Each number is 500 + 25 x the weight over its row's rms, rounded and kept within 0 to 999. Layers, rows and columns count from 0. Numbers have three digits each. The size before them is the row's rms in percent of the matrix's.

# layer 8 MLP gate, 448x192, rms 0.0935, rows 211-259, columns 96-191
105:500517464509491524524511502508464514557531527540477490482479512493521507484540486490492480497520488539500511487434484513494483487468511474504510517485536508538482512536503490488517528537533547467479469473539502483506498509520497514473484478525513498571506525421479463496517478525480522498
095:491494502481507486517510516513518492473485405508529467487454535489458518514500477547514536489521484511465548484532476491497511489484439557463489479505502510522499542503512545501487516496480484473490502539489495495528479521501481486518531486475523523498498509517507531555467550489501509518
102:523491546526472513496448512476514498503530484494547471488550490476512494477530565527485543487538485544505511511498483450510447487479499476529535483533478482500544472527501491488495520485521496520479507530486452554498512498522461484519532457508509532538518533522457574506483476498483494492
097:538506476500475491546484473494490496500522516463542509490550472530480524490513547493477495472518499472460548513471543522514441505542449525477541498494479554524463490522510444468538512530496473521499523498514505500500452507486497507526531495517469535502507511498487488502501492494535490543
101:468532480508489535522511448492511533517498447528486536500550479490488533538515455472513520488533513507476485514509537475518493509483488460492519465538519466496519540530532529462457515524486493489501511483500515477491483475540501494508504495510457484488496538493510491495526507514485496471
101:511488461537501471497518557523480524518519480469550500484503502478515526551517512519509508507528485475512539528462517521529444480475503447522523497501518485507535539510446473465504485482478472513522517489488490508523525532474508497501505493528497506505501496505536508513502476508502467529
097:515502506535493484535507479530554517497521483479558500503520463497479472502486476469509456495491467511521497508502501487459525541483479493489515487470457496500463522440501533517528499545504523442491506537480545503483511490511515518516492511558500511517503493500489505500435474468493497532
101:497490533548438497509510513498524468533505506512500458477511503458503520454524525485501464503477476491526506454460543504462530499503499527505491485528499511513460510505527491501511486451492482513484488511479509495523522470519515485475508519512491488525529478527463523503483505513525520431
099:506538507489479502520501519513471508547514520505465471431544488462505478475490521474498487484461455502524520503453537518503500494503508491470487499514535493474523486515507506465514500504516499515469545490533496479471496478488512508430502520538524528483474514500535510443494477499544492479
095:488505466490475468536485479497502513526490507517552511475510532475518504452533506515474478490503466561485499472505468554512508471464472494493495488486496501513529503475511517464510524488520526481443529486491465532502488509509500499489519484441507565464469514477473551490513565511472475547
103:496511449468490483467522478464464512496527469491512454516499522522511473479507472517518528514495473525491498503486530495485440524477495502534508495488529535531566512454519541491525498490498523498508506507471541509520464490465558472519511505494473487515456499503515477505532489484499496501
097:495469454503497496483489510504547537510470494552455475465509515520459496505522528481460496527516419499469483464527480515496565523550471484535516511456463495514503504493516514501499480474511491493492483464484493456523466470496457490451526491492501467516503520501456516494498524501464532517
105:513510493471525512544449476498500509511480506521522482492453455495489491555478541476486555487488485465498445515495505518539515475489547469503520530506446475527508484489493509518555466503521534488568491474473482439530452531493487482492514492511485497495521512504499531471501480524510488499
098:507504512458525498494500493525506507471518502512510558502529487573487476482530504531464461516459511493505527484473480478474517480484476486497481475527495488478496488512500544520493544476494485503517451476507513529512529523535545491514475517485457477459498489465484493502507491516439493486
098:485476483455470541500522529478516478529499549507516498490487538491542458486494486497486474519518550535471520501489503479529479495527534486499523466525549476498493516466524526475499559525496565519519511477514509490491531436513504497490548517515514502479469505518519490494541479520440503477
106:484468542514474523497514483492540493501529447518485514487506474486503491514469506540544503511530509478506520498521537530477500538494520498479483543464476505463530493471539487503468482469509500528467509475498501516548509468502527487500492518485568442512543489453512562481496488475530473512
101:518495498491469490464469520530549502457501513505540497509527502478547490523493507500499552507526457473533522518495506492556508502501475501522527455462484469533477492475539510513518452519478567490490483488483510496553483464460498471487532520502502492522550505530517548521496506501497535525
093:492489515540513467524513460524494530554546532489473481515512467492511512510497492516499501490521480512515478527491527518509519481512456495483522497510511497500518494498517509527493551529461491482480501485454520514506501526513489494490427501477494497507497502495467517540446504519486496516
100:536514495534509479486510507441495534496503485438507499515498516569492495523506491461512498482480500476470531489497492499534479501480523517521511522519533480483509514513549490534526475452530515492499489535521485504557549456543495507491514500526524458503509467510507548537498503521484505552
089:532439517527526519479506486522449500506528474519475512499478549479516500479510495516538489487468474503510494478506480484474522491503488506503510535533523497482489488536537482527486505510498513514516455506480454514497474518466518531451481487491492491491561490485474528507482499537503505442
102:518477514529532479520503514519507482503519466538528481450485542485468506507531484470493521486446578501485523475470515476542522482481461476481496520506524492532535508485530509496515519499473518527440518497464482490515506472493480490524498530466519471505515469533481491495487467485499493495
106:544486492530493517529487528580506514553490469503515493517518524531486502463539506455507511507519460474512497483530522489532489532491458481502479452512501530529488511527483526486473537512478521463479487490466529491486468475503527508520471513480519559528499520501510484504485495519554472464
094:489540525467473522484516478515523560520513492579475471550452482489533487522538487534511507488455475534499467512505560496474479517506455506505461506500467528461480459548560526507499474483530500503538499484523455506472519512530484487524486485478473505517505504505516510484515517514515486533
106:534488461497493494508496483482525511494475489465462472529518526554488488530505419496474478492490454497514475484508524520500510515490502501517524502510543532489496529504500499527483499481477448511542546487505518502470541498530503571535495489452501536505492511486481501500499526520456521441
098:487431511499529433503453531512440482513537535468485462544503532488509535479496480512530487472478487480500491516507537488479488491484475510532489564494496542510512491492506511486486522519460525441529516515496493528519460476478504486502506520477516520510523501500527503490522517502531509490
100:480464541490462515494510471517518515471513477538502492474529553519500502535534484466476503469471499490509443479495488537509533474526499510559506502518505507530560464453523489504525479502494514537553524472504485471531503539575526475488507515521509531528481466512523525479525516520491486469
101:503514445462537526516512512503515492520484494497498528461508472512508520569500520519484517495500494475469492474531468496492487503489539506474521515478474490524549505505495497524453511493486508525528520501497512479501527543481500531522517470475510540547511518485495512529442521535529537496
093:533499476514492472549485520536511511494480508489499462510498483512527484493475481523493530552534465529501530494509489501496462472517488480521534478466512487496498527465534523470536512494485529490511517508504484505529516511556468509454549482492546533481547503469503530521506564482498514480
105:492514494456493517527512482482491503492520522492498504521525553527521536529518520466469505466485497538496546563506545512485535520478491486488519507530488536457469500519476502495488547442535465483543485466463509534532478524497491500468498519523518527539494437466524514481475500498449514525
095:508464519486491536505535488487472502513512550495508538474474532499479524474522484498500480537526478499500478534489481515487482515490466505501455474494507509536485528493483509449441481490509510482512498493484484522513472537519498496511486504494513513450492526501493508501528548467471523476
093:525508505526470461529436540496542482505525503488516522550517558488529497518501541481521526520487516517498557504504512509511507497521512465487580483545512484539523482472480506478511507469535479557490496508545515514460481510464484485517526490517499491491488477487544523524511493494511533531
090:497541513497487490455471504492515504504479465536491489471459505538501481454507504485478494525468503508520529465533512492494519482485503494476485492489552489461491507517521509498467470476465424504459469503523499515503456505519490491487488495494500500477481474509477525493529484486500539508
100:563455523520512528503485515522499536487485491525500487532522471506501521514513544492507532456487522468494463522483580463505493502512505531493498538505450506491441479477550473524483477434500538556525494502534520514502482521489497546524514498498510523481474494498478472480508447503507489507
095:506496495507510508433505474492502496541472522564493543476484515492500535515508513547550515468506541466504529526507538483467488548441481508503518498532466512506481489460460474463499523476501458457519553483492540470497505515480514472502483542516505485504519498469453533501508517496488524488
094:470540541470476494482551502509526477550539508533484501488523478526490494508504494499553495510485487547518531475503517538485538484456456494544475475526475526547488537500492505494523540519520506496501458485552533509529508538512502527482521478495465513446490516542528511500515506488468476464
106:467481476503460528524515525506530456509497529545500479515500510525465494534525479530479514516528442497505512497513497540498512476529533470491516520548470502521507539529445500536493525524530506443492527568513505521491485515479543495502505528486522477492485497498522540517530533488524463506
101:542509488496509502517523494528488527457452450464524466473499519498514481486514481512520498517524520503493511499499524472503464483493504558487491534500473464494506478501502523523500505506537483507516460508519484532464471485558472496510475525538511483463451479483523483481466489497457511481
108:518477486531509508477461451516469498493480453460512458507531505466525512536554471491570462425470477525515466494507489529464505505453509503523498528461492490534514476468498501486480457523488478466517488512476528538443499489453488480527469477465500525502479509514504486512528521536472512486
102:509471485456512488493488460548515474497484517521498501533480523492501520489517537513504478495509531522497481490535510456480470470499453500477519542492545510472467562509499480494493530467507492514469466525521531505513506477538489511506485525495517503522539479507479484473477541440494519497
101:482512527503497563505528531540535527519499462499477459521494535516510508518514506506487505533506466494491486490504490530497465561489477482479521480550542522504482494522553519498488547505515505486503534464484519512494491492542482531510508506528492483544504518452543521463497515549443499503
099:503508480503524441479494474458476511524536525487525496493509516527526533527495515508504474482440534497548481526497547541516469553517493502486477479502477494515549487465561522506463516498525493490502502527504524483452512526537448504469491483452480558495514519486482554505463529515519511497
098:516478491488476496524539468515513467491459439499517515487540521512483488475537454491540505458461507537498502507485501511505504483494525520458498501515445542520522495464486533479478552482516499508458486523501521501483544524495504509515442522470511482520483490497459473474532503469465531491
107:520510509497557488504526449513550528481485513494522514506483498549503505484524499495514497473510531521505488452495475483500503527470462515518493508513528511496554435498543492506499517491511475480515456516485546497540500516499515463543505467507483531535482547556515491528494468525461508520
099:554478511488487502517485513561490446498534479514467494479530530480527488487454521461524489526512524489493446514472524512493500477483479535496503489512505518454493528521543481475523477496509570503474509504520540485506476530517479471482534511517516503494474484525498466545510529499477518487
106:517504510474488479472493541476491551512468513495509508500480531508503525528499469530552504511457506506526476531526464564471474516490475483478515507464475459460524495493508475525470487492492515492467473521535522535499499456529512536492528469509525449471445477489472501499527527464448453513
100:524505481460506458497487527497484530503508498497502512521478502480501484559535506558530519497496505509506497466480495514489493529463543526498473511515521510490473492492510483510503524465505464492488531471536461518472538453494464520489490507461516461541515469469488514524510520515472498460
096:498540480508501461505452498510475491446522501494449468494550502507485500507498507492552495544513520539503461499520504488461534524555469528531487504487521490475529546491519484451481451464540470508496491535519492444456480523538499565478544514490487513499466508485490481513455501525498502523
097:513514502496483458495497482457477458523513524487491467472445508527481479492511514474479458518465504592528573491530495512512506505471496519542477532498526536503498504472537461485435479521528488466501469532518514486517483525504521531495558526523497505473471507475494473498536493489515513473
095:512514510547496466507497493526532473510514485493473489511513469488534546478503534466503473525496511503494454507480494448494525507486478485445503485482513486503498504446518488476482473499521503440520480489483510528520486519514485507508513501490548523510474518475459536495468478522487490466
# layer 8 MLP up, 448x192, rms 0.101, rows 211-258, columns 96-191
105:522538515539536508454487474503495498510507452485503487468483509507518496538496484458496536518512506521489499476483487487502464487546527490526516535514520506487554500500518509477462503529510504509524498502533465513539491522480486468474474455486516554520515467512500494506510531505532496459
096:533468480498532508532496465523465489493483490486486576471494485492500487520490520509494500530473527478481441531496509520502498459541469488510520473519532452466498494541507494520527476443521508459472511499493481497515516498513493521492491471470487485528485501511522550521503519525502499450
090:475489519502466498510505539463469439474489534486505492503499500501513522463519546446464471446537508505485515496490490502514500494483551515510510494503493508491515464552508439472493468481529491474515544532520436499492450505498515497511514520465484493458494528505508520495466481502479460507
095:473508532462473470498456494510504500507533516485524506554501494499532482479490542490510478531473502462462475529531493504513440456531526506498501491513489507511481449507531483444473488453459482497520412484511495520526509498534517508513497458533474461506492494506479493514525472525471500491
099:507526497520462502522507524498507469502524534457471476518472493536551540553484500512484433534513467492478470496501483493480521522493520518506494478493462493527491485435481507461531503488497466511525479529448460524485499521536534462514524492495489522487524509503472489498501503520521452490
102:547512499440506482509486519478477528454478528562559472497509473487457451530486514519487489450481541527508526505506499540481488520513514485514489473507523479473509496492479520442513464472473488501480504528503514503448533481488507481479501545516479492515530451492501480531502549536503491478
100:522523531502479523561479560499507505481484525508527513504495540543533508479516542518469500462471459489552509513452516475499479485525482494479517486491483528471490529501466503470482503501487502506501520510500482515504504507508485501516549483508541463501523483503515495488489502515463483500
096:487522506510486495484523471517477477465481510515501457535508486471502506521517513508440474558518461486451512475463518510519502462513501518459536530525489503508473517496512510470564488543514478468480510526460496467495539492483489517497459512454492495510490548466483512545536515457551515526
085:504470470498540517500512516461542457514487499530495519490486500515550491455490489503510503542489539480481469528558476453480463466496482509542509478479473532535473487523526529529541509497509499469533497498512497468512544490542509463508507505459497497492527511478466481510532525543499503494
100:479501514492517523504483498492544514488516486478475488500507479495519500521528467483468510521561471558475547476495546549528530450473491473444475488470491531524464524529517503509514532523497515495459486531488476533500505505559481489497503495491493506519540436521524492491497481497473438525
103:515469511515529514488474512504537518476516536469543516504472479522532531529469537472529513471495463515515478472509535544492490491518496535516480496461461477539491532491490495494509498514502490513518503492507488511481486477492553489460494526504459549521501484536524522511504501461539505524
097:506481503507499494525518529475495487499512497515485568482509556452515566477519521486487480502485512489520510498481522503467511558509485506484499489459490492471475468462500495512452508502451498493561467527468497501495509488442505520500488496494503469517517464496494519560464512507476527520
102:473476464477504448465546481519516511456510508474494492451541520468490508473512543471494505485447536512488534481476501534516523471510470539514491508495516504503490489455487508519495489522527499479540487524498481478419494487548506506490500495521506515453516479505464476514453484471505486487
099:523478507492494541469468468506513486501489534463525465498480486570478535438483511520523530533465490480488499462488508492484528495494546501485507470480501482489530503464537512516509514458474504485493518498496485506488507489514488513521528503490466535487463491487501507481512487487517541472
099:492508503521559482526508514548500492526467490523463504496524551484466492558503487468522429476482494509468518516445468502541508530549508526454482492532484546446482473488529516509522512499481538518481499508496533525496534488521472486511515476489504493551498536497520539471465545475514488486
107:469501489501491533522512539502515473486534511520524505472473534481516441495484500497544507487464518516523461492495504529498486498516500527515513457442478452474525474545494535523494430521491527502457521493518483494508527501493521507495561467487488450544533502486489524512534451527517517533
107:498459491534462507515543461482474535502509512496446465518520491544508524512483457552476533515501502502453532550529464478509497460488474536475510509534489543482472541536498484500505525469497530568520505510492510460490485481512506499518518512501545528496490534525495550476482486537504481515
099:488511452467541468508507502472506484443484521535483522523472505542510546483548491466520478550493524465497522512493527496529507498494518533511505509498518490464466510533524461536482497503500521520494478453529487486509485517458515500544525444511463480483490488527530497521519471545507510527
097:496465428460497511505495524469513535533453482466535498493560502508489515501460570454519477524491481483511510490513514537494473498491481519491485499459461503495525500488487485502472505515486493507481498507514519465482472452510509494446513502512523473512490519530520508458500504481510501481
093:485484518499519510469532521465454474533543476500473483472512508528481491521494475524489525502531478489505532512514451467473478529539489537462486515501481520474464522477512501483473513526505523501517462522468506471509515498524490502541532510542491496480537510492503490483523516544527509486
100:504540511487503549497447501538493512490457517524493499526477489513541479481494546528464456498506455521500481519455455495498467497510509539519469520484554485506503492479497514499518468502520501523553497481465529499488494483536507519493476479535485528473430507531518510535497552515524481445
102:490521533531557496494534531516500518501513513498505485512479485517497493453539495474527496526539481482487498490475511510517489510515472509468474520510534495519544462512484497511491477481529509511471497526529502506548489523490522467538496483490509499500544542500451491506462531478493470483
094:502505497442543501498522534465511476508459494482511517512508480442456485530490496474493472477482464449445517480526522504503511481483480493494479498509536527499495499466498430496456497484525464474510512510487528526487491454471486515516505538532457522502483541546477495500525525492465504453
100:488510469510502495473464520477525445488515509540474472517508520482506504522600500505536475457504490520507478530536521470492498473528522505460504514530505508524541506504527515462467495532486535551508509459488494516513515490510492500491487505530508518494497521503525490512491526495475534498
102:472530501528473450472484542517501460531510533528486513513542517516485488489483547482517496492481480520514489523484499511457488486532484520492484507481524452497483512511492509490462542448521523540470517504495504502503478488489525491488483479546471495476490501526492497519505482454514459543
103:490482536496489510495488490516535510537476454453490452554527454462492507561520532512497527552488521502507509548518504530518525493466500522512494482505486471475501507500511530514513538529472477508465481516534515517490549507512500526482496521510522487484471514513449504496492499496530472480
107:475534457494492547461540484536525504464479492496496491501504500550498518563495501490511497486541512497479494503461496509475459526526469486481512462525507524517494529494475537496511518452501506572473484484483486516521480494486508491504490498508506491515534491478469491489467519500468494541
095:512527496505511489493497490486529502543498516486462449480530513525518502492503471491483539473502510539509536489494482500521466473520491484478546493501516487472467486490514481499507505484503532514498513510502523546465484470534504466437520541553549486481540475488539527486477519464470468519
105:492534505502510503468483480485511553505482497524480529498475502495526491495532510491485463503455495450530470465540519489492511507485469501501491510514490482475547485522516486500526499486490488490442495534528521486505495485533543506491495517481518490512495505524494522513544509531539527492
100:515515505518454563504506483462507468514534519493530512521476522544534557527491501497472536482489530505514475501530524462473526511537494478476508546550491491518496504486490452488535500493459490521514495490516478463526536506509503463468522527530516529501489529500465506511482492494509495530
096:483507484450501479529513438468514456497480564496536477519493507444491482533497529491529498538503498496513554473497436539470520514516531495507514504517519495489482445463508488506497513433535473496487489499550479455504521471509496482465476492502478556507467504482501495504468519535508477532
093:470507538500485487487522488495503480509475517471536534513497496503490453482506527528505498486519440481507504474478507472526502491507458509500512563551528518465511485529501491497517502488498510496510492501441512482539532440474532521484486543469503502528498463478494519458518519498450478488
104:504510509513541513514468499517527495468525526535508490532502489506468481497459461565529567509462480530556502507519517520507540488493484448506511505486475509476461518492477501502489503453504481497484539493508483500524502531492507541503461478491491521486461491521510532517531509533469532549
099:489492493471480538485523497482461484491484508450535442505501477473498492525502566538495544463431509496455511486484494485458507439513516517507503536478541462483490471487518493486474494498460509533511474514446506488503466531507483542536520494545521471498536478473526481501517542527488516475
092:499527485514479444507546490467505474483510503513474476526485498467467552497493496471492496486478486513497515483520485513452504489483484478496480477532479504470502475452519505499504487497504511532554484511495499494451500474517499493522530478528455468527484488478531538458509530542489520498
108:492506488518527486492533494454511504491517487540532513497507476511545507497498463476482467523516499514501478500497521494512517510501512501588501496493509525516516526487558483540480558473500531457491525508517559473526492533500464529480506537485514525506509472478488536518516507506492516522
108:469472507524512476504511512497473505538532505520505496529511523482495484507491490517486448482466489499487503499497502512524489525543495490496480559527521516532492503519513491524529508538510480504484520483571508508513490505522567497475500516523481493500519508525534500513479521577500469523
102:497505457499491511495525488488501493541457515541492502540502460495530501468497514545472509510526509508491517503507549537518516510514490511525470492525481514478521510493461482515494478513532487465516503484501490550449501540504478469465521503501520517506503488579515548512472484489486507524
100:471473504493498488492485537446500522504492538545454481492514500501510503517481542513486444526482470505456505476481499499539460470510490544502545524488521466528486500526513545499482509521511496525510492521497520525501511508487506444467511556494535525483471494531539527479510500498526487478
104:533505522510534488553487521455502511460471504474511494515522515476523544507476499471509484497456507553451473530467518509493528501475518497489502535487490470492517532509464527530470521544509460450516491524498530515468463478489478490517502489511480507489488499539540524537529508471500477510
096:479491510500505482480532479523518495525525555508492496514462460538485482483488512512460519509486493487492470510533481500504472526509464494498540544432523522506518503537451521485498467471505520497505467538488472497508466501512489511506550503485532483490483504550474530520506510470493521509
090:484467539482487481519502546531460521499507525564442486480460484526539484486515539504502510514491476496487499547506471509522476529488497459499481494515525487478490497496490447494506507557515491479466480495451479454520487488445491518516497482475487470491497451533544495475496458507561486538
109:486519488495440507510487534539481522484483446537511522495462495485500518528497500504508480510550524527490508489513494498502472504547510492492485485567481494477479481537482491531496490535525525525527505493542463487477503553504427495440536462497498499471520489481512493540517546536489520494
103:515527471506506511501540539491503496524514521515493484483535459495506510465549488469496473477497489481448534477531476488518501499541516518509506546480498523519530474527454501530462536474482502425485523498543513464460519492529510502504506515497454517542516504513528476473524474513514470494
100:470524502532491489499536529501533489455517483546466488489490516512471487484516487512523509488489518526534461518473494517505468522551487485482493491519510511452482496498499510489536460491494539494527521457495497514524472502525500511515500485507550504454468497544480529450519545496464494483
098:530461479495513483486514465462505533522524493519532530483490513533477473469517519518490482496486503513546510527530469490454482463499532469471484496514504500434501517495525480459486474487508500482484494447521476533506579517490512487463486512494545507533523459508502526528523519477500471542
095:488502496513527453517480533502494524504515477516488512549499500487496469548548491504509491494490501519477442494492517491476516499492498534506475524470488477447525435501486527502474463506522521507461469502539476461496492514523508496508490453478478544522487478469483571515520520470513508488
101:495495462520506525495483519488470443533493462501522484504509524495494536491488498466503476483496464498469524482484497489476524464499531543478512533462447481502454474481467512505483477498503550502487483471494543567510512459480489482478521491469468482497488456484485495536491488508490451492
# layer 8 MLP down (transposed), 448x192, rms 0.188, rows 211-258, columns 96-191
101:564486540524499501524473507506468510501476465473499474522494524511473486517541501538507511499490499489498468483535518459509520500489502518485494513551489547499499493504522527539519453493506478516568505509482445507533480502533493450504511511470496522524477546518495540547500492504526500473
093:466508518487549456521453504519517486509487536532488505503524514502481498473475516479532491514509493477524540489487473474471520477540497479514510515482538498510530521491493480556502513489537502485494464467519490515510493469505499546486528505476488507485483477520516515495463514496481534485
097:481553501540498498527542519507541468480497441502497530517502540489465478499473559529476509518497508490519533498550481481477486487479505527501477498484498514524507485500492509484523539495460412556494478503489509549493538480506540465478490520459468486497509533479462526520430503503492485510
096:482528485532486532548490469467501485497521501527471470488518497512506542523538475511528469473534455461524504493522500510491500542521532516471523462457501508517471466467525490509455530548452543505523420466485507522486517505514503520498524488484479474501485496506501521576554473518513482539
096:507540468517497484519483457478491470499542523492521511486511534487513485488554471556545506498497536501503480443470504547499528504522489494486497451499534491551512520503514448487524486468495474519482498502444477480486480465500525491515478517515516531470489522483459511523508459461482473461
094:478554483523534445539521510507499484490497528508504503497572523502495532512516495497493498493554442497515536507483509484498510482463533511528540512505510503494488486510485492498513481522455486469500571537511562507494526525493491490522514511525510545547523487495483457514516486509508497500
098:502532536515466479501449528491513498500531521509463483514560477493520482536508528502482479508534536514459538472511531525505526515511479516459509571493558503524520493499521461491562504487486474527508495464516541476490528502500490485514473521477503539430516499509501477540531485515484473526
095:454509557457515485467544491539522507462492507505552490514483527497482480502501535524546478526496545494484491471490493489492489512489529520535499495522504491454494462452525506474498480519440471471517495491504443504466479479492463514467526516498441495488507516517503506514509485480491517522
102:585494517512499510468509512486510513521482531457501464518489477545526452481516498510521484500518504546465514491488594526515469511519479524493485476507482509491533459513450556498505469498485518458531486489457507467540460508500533528481517470477518452492492507468466516463505514518508481498
104:499517465486517461497521491510459500467506487485510472524556487466534486482534448459503487525534516525545544493522500508494541501508465506467475521470522514490483476526488467533469540536527476470510488527469536491505480460470492497496451504474546535517503496510491532516492539499511426485
102:479469516454503518498535445488553530467503481469491463499484503461502478498468539520545536514465537520450529499457474502518491499522522522456466486505480465504538477464467477486504452499513487515453467530492506517484496505486454508518508506504536513479481509530534514481450471488465526490
101:505457501527509490500498504490485517527485479533503518509515530491440503507498525533504476555503534508486533477465433520494514503490466446535496482486469493507524464477454514439509545544494507499467465453474451492469488498441496558521481513508517499477527488529497505495460525484521541505
103:542475485446521486495511509486490504518513520524480493487512496456496478499497514477514517469496486471506470538512531493492515488527481526492488495508475535496504477462461514548515488522467441494549493512473522510486491458492498483494512504488517545515465500512549454520533455507483564509
098:456506473532483528451487554455487514503483517497547508507533533490512527452469501493527498496534513487450499488537478535483505466522541528478449498502511505504502507494505494540518482487493463478475515442503513529493563487484520543468531488518470490486514492487461505482538518490525548471
095:460505477477495528469449501490510513526521501478550470523511514529513521485482512521466481521518504509537479497482532532488505501510509500503533498482510476547493504507488522525489520518504490487513486544494476464515508494526527478519528447538525480464523466491473452521570432494460528515
100:507529505491473504514499524502503523526483485486491497450527477523502481520517499479508527488531474521486496504487539510473480462502481492470497507434505530495519501530540469497518527464510502449475496490501475495562527535491516535557530486453525475497484455455563500481503524501542512497
102:504521541528535488550520507447479543488506462476427487476481530523522495465529479525518495487488541500512493488470537527476485486527475517513503501544460486479518490515481475528496505514531520500496509506507496529476519466528484535507485490464540531487504455448532518496506503483472514418
097:498554535471525490518508501520471489457485519555496553495520505500557484508519496486518499508466465471479446496506499469502468494499542499533522514485491509471529461536507527461467484523494529490529501490448519470492469466535488515462527505522488538490524499503430502509474534494512508516
097:500508481489528515505503506482465511495563514496481480460540493502490494528486480498523533517504539507479501541449462457532497513467508505511483535531500486459427503467487562518480493473473481502494497448460478486488489536546498495482513514519513448474552517474457496495513538507494508512
089:495544511449476478507475498453521492557491497506465516480568481506474504515477536510531487541544514467486527475521468502448501496482516507466477477474445472483473527498524493506540499499490487469524479501559493489498460537479506490485524518511478495503472443516507495456524471506528473514
100:467494493521481522481500518482494533478512502531496546465521538529520472460512513541516473479504504515500530498484485515540471502531484504456458501497502500479548534500503504492517503495515508478490506479493505480533499525478484542510432510531473502500509507510494510510507524485502503478
100:481514464426474495518524485476499460484499521502536512443484471535456511481508501506522500464468532469516492510510523497516505472529491509485500543469465528513490511464492469493529478503482465507588504514535494505474514528520508462514526460509482535514511489456462471471525490505500501504
104:432482560505518488472506505526508528508491513488510506522498471504480497539496533513546468506534442482523511502496542503496475496468492494480488508519504543481475543489508537505441496510489481575463508503494527458486532502475493529524475535466470485492500538519539475511507466532475496542
099:545497528544459490480496519520533567499457463483492491497468483481489510456489479476498464512529462491554484478516509485516483495483470528486469490485467493497496481495508492477527510500508508497468493481465486532504519535479488519520506520475520477523507512482506503500506459534490538504
099:448527507507532510535524458506492504564510505481530545532471480494542540515494496512532526524480497525506465557532493487517463473537527469475521480529467496461488492535467503526451520527506514522537508502504500505487507498500467471474497516530505512501478504491496480550513505516501483503
095:530506491512485539526482532511478495479523501522529524473508494528542533506510522536498515527533520493521507522474473477490502483492480488476504470507438487511520514475529467488519516489508495535525472502476486519533517511513497489484499534521478504495506442484518484508500468510490505530
099:504536504478499536471497469491500535479527499485490499512495465476489523518513488519467519512498497499478479531458495492549475518487476518505475464489515484514529479511519495530462538514490487485500481510533458446522504507511527470520485531508530511493454486506508478474514461512492496465
095:445537476515521483506464521510503494520457539499489470495426499501520497484521479527499464488493518482487507514490527506483500490477517507525475501502546465516489515499498475537537526487563494536496501474529488503506520510518562476533521494498535469491541480478510480505486491513504511498
108:473486487491520494476471483530566493553519494489468560513489484472524475505480511485510476507494552496537522438488508482443529509523496500497495532550501488481480508538482509474494537465522512478502521524495493514498508501502499556513475516518512450489507511505452538498487489505487513486
103:447472478473484482484498493494537488515480493522537472505476496491523541518507505491484499482501521518502507545529522467533511503471510490514482499510522518484525481536544470498510486577472499473477527490482538504464489496478464457494509505498499526446480510448504484499491473488544473520
098:489513479505485483501479508467496504529550485538466524500493526513453487517488487540522489526546528501476528507491473532531516492531551492519471517496469478519526470520471494473498483458540514513451483471546453541479491512517496497496491472471488510480468514497502505466537475537525492480
088:545502490515488497472494496541496515522537514473504523537470503505506448499550508478514508461503486534509515491503543525480528473516480465505567504490515486519512517457481497512501499491518482476535515496551537467504488517487502503529516507551527480469501530495484493537525493519428472485
104:490511489501513459465513516546512488498528507521466494473471531470494519440535482507498521509521498521481498510507508511505494515469477461500503496433504477466506482504500501520485500550493529540494449500500466542512487469511498539522521486455484477479492519493505518511486534504535495483
096:576454489466518493545481519467530478533498539508506509482523476479524450494501493496457496508508503485460493462495522518500471450534506528513456540519518486531523500548530500525495465503494498476506482510535505506472490519506546514514478471497506473473552496490499516543494493514512537484
117:522539524531450545501511507511520518514512484484459487481504487472479478539518453501526484490498539511539474502488503536491542500438537540509491497480508510495527498533479532486507483515476451502463539538523460530512490492511517529507465482473519551461505522544490468469499484511488478531
105:487532497486477496516499514495523495503491454530537522521496535553512505481510524487454527510482499492527525503531504501513495515528503512468455517525490497527526487515454471443520497519493536478509491533500480488500509569476486513485501470473461508450515485459481499487530524507499477496
105:440509514485478485470504494494518552530499532545507502469484525501483486497489479512549483493484526467455507474506520517475470553530483516506502493534520502473524495507477493492487486527512442482542463494513529455523478496462466546504505486479468477481482526461512520522486527475509512466
107:517493484524550508505460535524513564471441465529483533505508515516534469487543556491543520514484523481508490444507530516502491484494514534571532453522506494493501497485482475529551467510546504494505491513486491531494510525490505496520487482534489532490511491498487503491487484491514517494
100:517461477463462524505522484513505538527511465486484491507477500483540498507496526472508482518470554547538526453496490521520533484519495506514523494485507489512499482508501520499493518500520465478524483509477443499517463487512481500491480533517502527510513467471497523459507443514476522501
100:472476508493535507539491519457508511484502547507518495505519526490497535497514508489486512503474529492474537500451480518505465507463531520492449480539494509515532487506478523455495514458502456483477484518501492472532457511497465483534515530507547509479508482500485494477470476494503494506
110:514478476480507527523526521462560525497505511555495495491497535513495504476503528492450531482479474516519500474508472505522509436514490483493460480501549471513446465505487489508488481498535532481517540547504487482504443492508494474463489507479493477532475519510456480513520499543474494492
100:501501531489474482461527516525486515533452461451501512513490468513509461479507470500458493516503528517536472526457511486508498527511524501494528516500477504498461521524536501507490484530540447533546496494489492471487496497502483487534480464520521476499498456523500462493492535533531447471
099:486498512492542452528522490505482499502522511495487533484540500529524556483510509489477490510471501515543473493467495522473492480536481502509492528471569504499493523516514558512494492524497426515498488461470487475500492536561512516489504527469518483483513482504496483500508483475514541512
100:463471493524488529536563535485515487496506547487514491541511496486541449490471484504503480525537528538507518484449479500475489517509504489472522499489493485471539479466501515513539544461497523463512528508513523524508496542514506509509536490473533477514548530521477523492503491488527509531
096:539535474512508484515437507514467482487493507502511520527499512458473518490515526540548499485546481500452477485482550491546492525517467464527471462527489458501495482533489498484516488520478514478525461497484464509456494467529539515519474441475500541535502482500520468492522486519501518518
097:515472517477535459495517486506499518533538482454461492527455502488487492452505491504516473524505525470507502519531447476512511496508524526474562530534459448491530434483479501490507505471464498482531481512539477491519510501508515519453526502506490513508448518496509528523512514481501464509
095:534489487507551500476525499541493494481536509505496472490518577524519494483483474496518487512469483520492485514531509500521502492518502480518476475489523472473537533479515525477534495484494470536491523543503539517466536498496500508538533529521522498537511557447504518472454506543508515498
100:507513493495526544522524511487468476450491509523487524511520514520499526479502509493461437491471453510472500456543478481486464456521550520493483510479481494521498531479531507513460527467492529481534482493504500530485484481508477505505491508513521524479516471536530509492501495490495487566